{
  "n_layer": 10,
  "d_mlp": 192,
  "qk_norm": true,
  "parallel_block": false,
  "extras": ["some layers without positions", "some layers without attention", "local attention windows", "shifted keys", "gated attention", "exclusive self-attention", "capped logits"],
  "init_std_qkv": 0.0706,
  "init_std_o": 0.0576,
  "init_std_up": 0.0706,
  "init_std_down": 0.0,
  "lr_head": 0.0108,
  "decay_fraction": 0.791,
  "decay_shape": "linear"
}
Each number is 128 + 24 x the weight over its row's rms, rounded and kept within 0 to 255. Layers, rows and columns count from 0. Numbers have three digits each. The size before them is the row's rms in percent of the matrix's.

# down: layer 5 MLP down (transposed), 192x64, rms 0.169, rows 174-191, columns 0-63
# up: layer 5 MLP up, 192x64, rms 0.319, rows 175-191, columns 0-63
down174 120:178091122142122187165129154119155119098133102096158153116133118083142125148159123125155145155147139129129130119131104145107123142110149159134138125083131178129109125197124150154103111141136102
up175 107:120168131151135127166145125157154122080155130183128104155092111153165087136169123135147103161109118121156147152114112139125124124141130114106139090162091127130123089154097145148133082133105150
down175 086:100147152120150126075163109122143126168146105131136146172134116145113110127154153109172135148124168099134088106150100125154121111146130146112138100119153134161075131121108141101168142171107095
up176 111:131163111141072110102156127136137120154147158127146131061161124140156127109153124119121084128095117118122141156138164141159113122157160102136127095138126140150158174156084093121122129106103150
down176 097:178150112104137138089143106167103120108145155142092157092135132155121114123140104126109129118093150129135099120101149158071127142163157148134124105115121161083128148148132132096098118123114187
up177 085:182152177136137093087121108135140137149117100146082163135086136125152119121121130117169103167094133149126129099141129133129132102133125100134140114118183080115144156129098099161095109132133119
down177 106:125111102110143143129151150152095145103134119140156160126121103112097129156105136110127127120138127117167083143121163130143106146137125163146111087097147156123169100157143130090192105081169112
up178 074:105151103131143104129093082148114118145105115156156132069121092151135139160134131145121160110118103136160100195130126104100122133103146137143128061111116116155144125112122148130163146106097133
down178 089:110155123138198138136140126106162109136144137102111116089090111114105126174116125130112145113154148124135086119129115108082097161117137130119120142112140157179174156143123109112179119104096127
up179 075:108170095132102105119163150141151151169143096140115115085111102159156121130124107121167139166121161117140154144156107130123128113155132077123114133083119120136102099086108128169137086098120121
down179 127:112114141092119141143125105131130144143112068118109123110097120172102126119107134092144132171133118078110150139087074148135078106140179120126117092131144115118146120113127173127119119117172136
up180 115:146099136126086136109149140127109124169093148133107141096161135135103142139132122123097104102174130097132141145129145152127141146128093071116133135144096137143085126092116182156106167144100085
down180 100:108139135112110133114042176168140151096135110141163116109108133120142101118112088113070158113149125117116146131140094114146143152105140166132122105097152129155138161151136121143142134122109099
up181 133:135146116126115073137108124100112111119129100130132111152137121114118108094119132174116128103143107163109118134129135083076131078170102117107135134113087116076109108160139116103129135092079149
down181 059:121123126102132106186133115076124126140113093122090137135088124077144160173123109131118158139116131101157155136120115110108092119137141134088108147083146134125157112124179096103127143112160143
up182 111:184123105134125121114166110128160119173117132140150144107105139113166089068170139127134098142117142110118134120130143119152115110134146117126111076114128131140129176071143139157165104114095140
down182 134:130154150138132144124129125086141125129101106156129141108112162105110139112097104095148120172143151106121125132126105129177139138124181140127132130101161171100189111150163140074122114132160158
up183 080:077166129123096098102144125127098116104134135106149128132161153133162064107135115150114079125132158139111153095145116144127131180138139116144109124176145138119146132089158157116141119124109085
down183 083:114102143133157137139121151110145114118118173115140112089074094166106159172150097118081141095146125094122113134119106156130079109133101125105156093143118145149103138172142122130086131121138132
up184 086:119130102146077138105141146077103154132162115080136142107123153144128088133093104136164129103110108113165149113120179167110125095144150104168121123101092108113095119120119105109109145117142123
down184 081:083104138151142148121141151135137136119137136121122128166114098152071168113134126170110171123108119135137143144151111081115076132127107139136111195128182129131143143151132100134140144151120166
up185 099:174130151116164153127097092115105108107139124153137133104105093169146106121101148176121139144103101144122118108137124095167155197093139143146135100092126093119095143138137138143131129140120163
down185 118:116139167142123167120115110132106116160136158088104161110101112112126161104112116153134097136155118158081151101141095115086115140057144131118122162087138138127117116123150094129101109131159147
up186 090:117174133104147110140121111149107173149100145175097135065164130161129124110101130120145130133125144093126101135135145133110135145128120123150118112156139091115111100135190130096114133091080156
down186 092:086090130116114096128140157094156122114150143113101146147111147051133155138148114108134147133123129127134113095151078160122135103138144097113128143111130168184107138108145132139109152155138085
up187 105:120138122125092153108071170125113099164134089168176128128160156132136115109174109129149104128131097149168153169162114147148143148093114129113119101124142118142136105160114153130134098116103110
down187 016:145144128078163133168160139087167165112102121106140122074096119146132136164138150172141142134145139109142159113135130104128138166167108135107151102158116172122099137148139115138118147121167119
up188 088:185108117139084075126138148151102137099138123131091122150135159108139137132105077143114139105111110137159107151116134099135097108153111121167134088107153099150104108125138145136171115126086156
down188 081:094143147123083114125170126103147094126144105152144121114116170096139145125128127139088168133147164117081150081130147156100107168117130141171150137118154128126115133185122129129145093159118106
up189 101:128143110150130102131116168142114174139090125144119145153125172132133094092145094146149120123113156128153130164154126140118181122079114128095120103133107104124088078114081110153125111104153146
down189 012:127123145109136144122124139142160085104111081156103134124164080114120097133153161127112169112130133095083156108131083119131111141107107131172128113134139094118150130123141112110085188128159110
up190 095:133109120112100125144083165159109150134115122075123132120129173163165095120135140123116125171111075127143120124171151110163142131122131106118134127111090085151113090114128125181120089125133114
down190 013:078134124138110145107122136131107090110111151115109119137122121122129165142103123118148134111146106124138131117139053130188149142117148110148132083115154090115124140126156085115080115189137118
up191 092:100124088100116107124112136141151126125190129115139092084109166119099112122180106130182110115171061117144134129135125161123100097095133132152143129126103129104127118125104136111153132129109113
down191 078:089070143135122143094116117137154132136138133112089143117150138117117137127086143135108158091135147090098159127164128120124130149118100155104126144145158121159145189194134117086132147117146137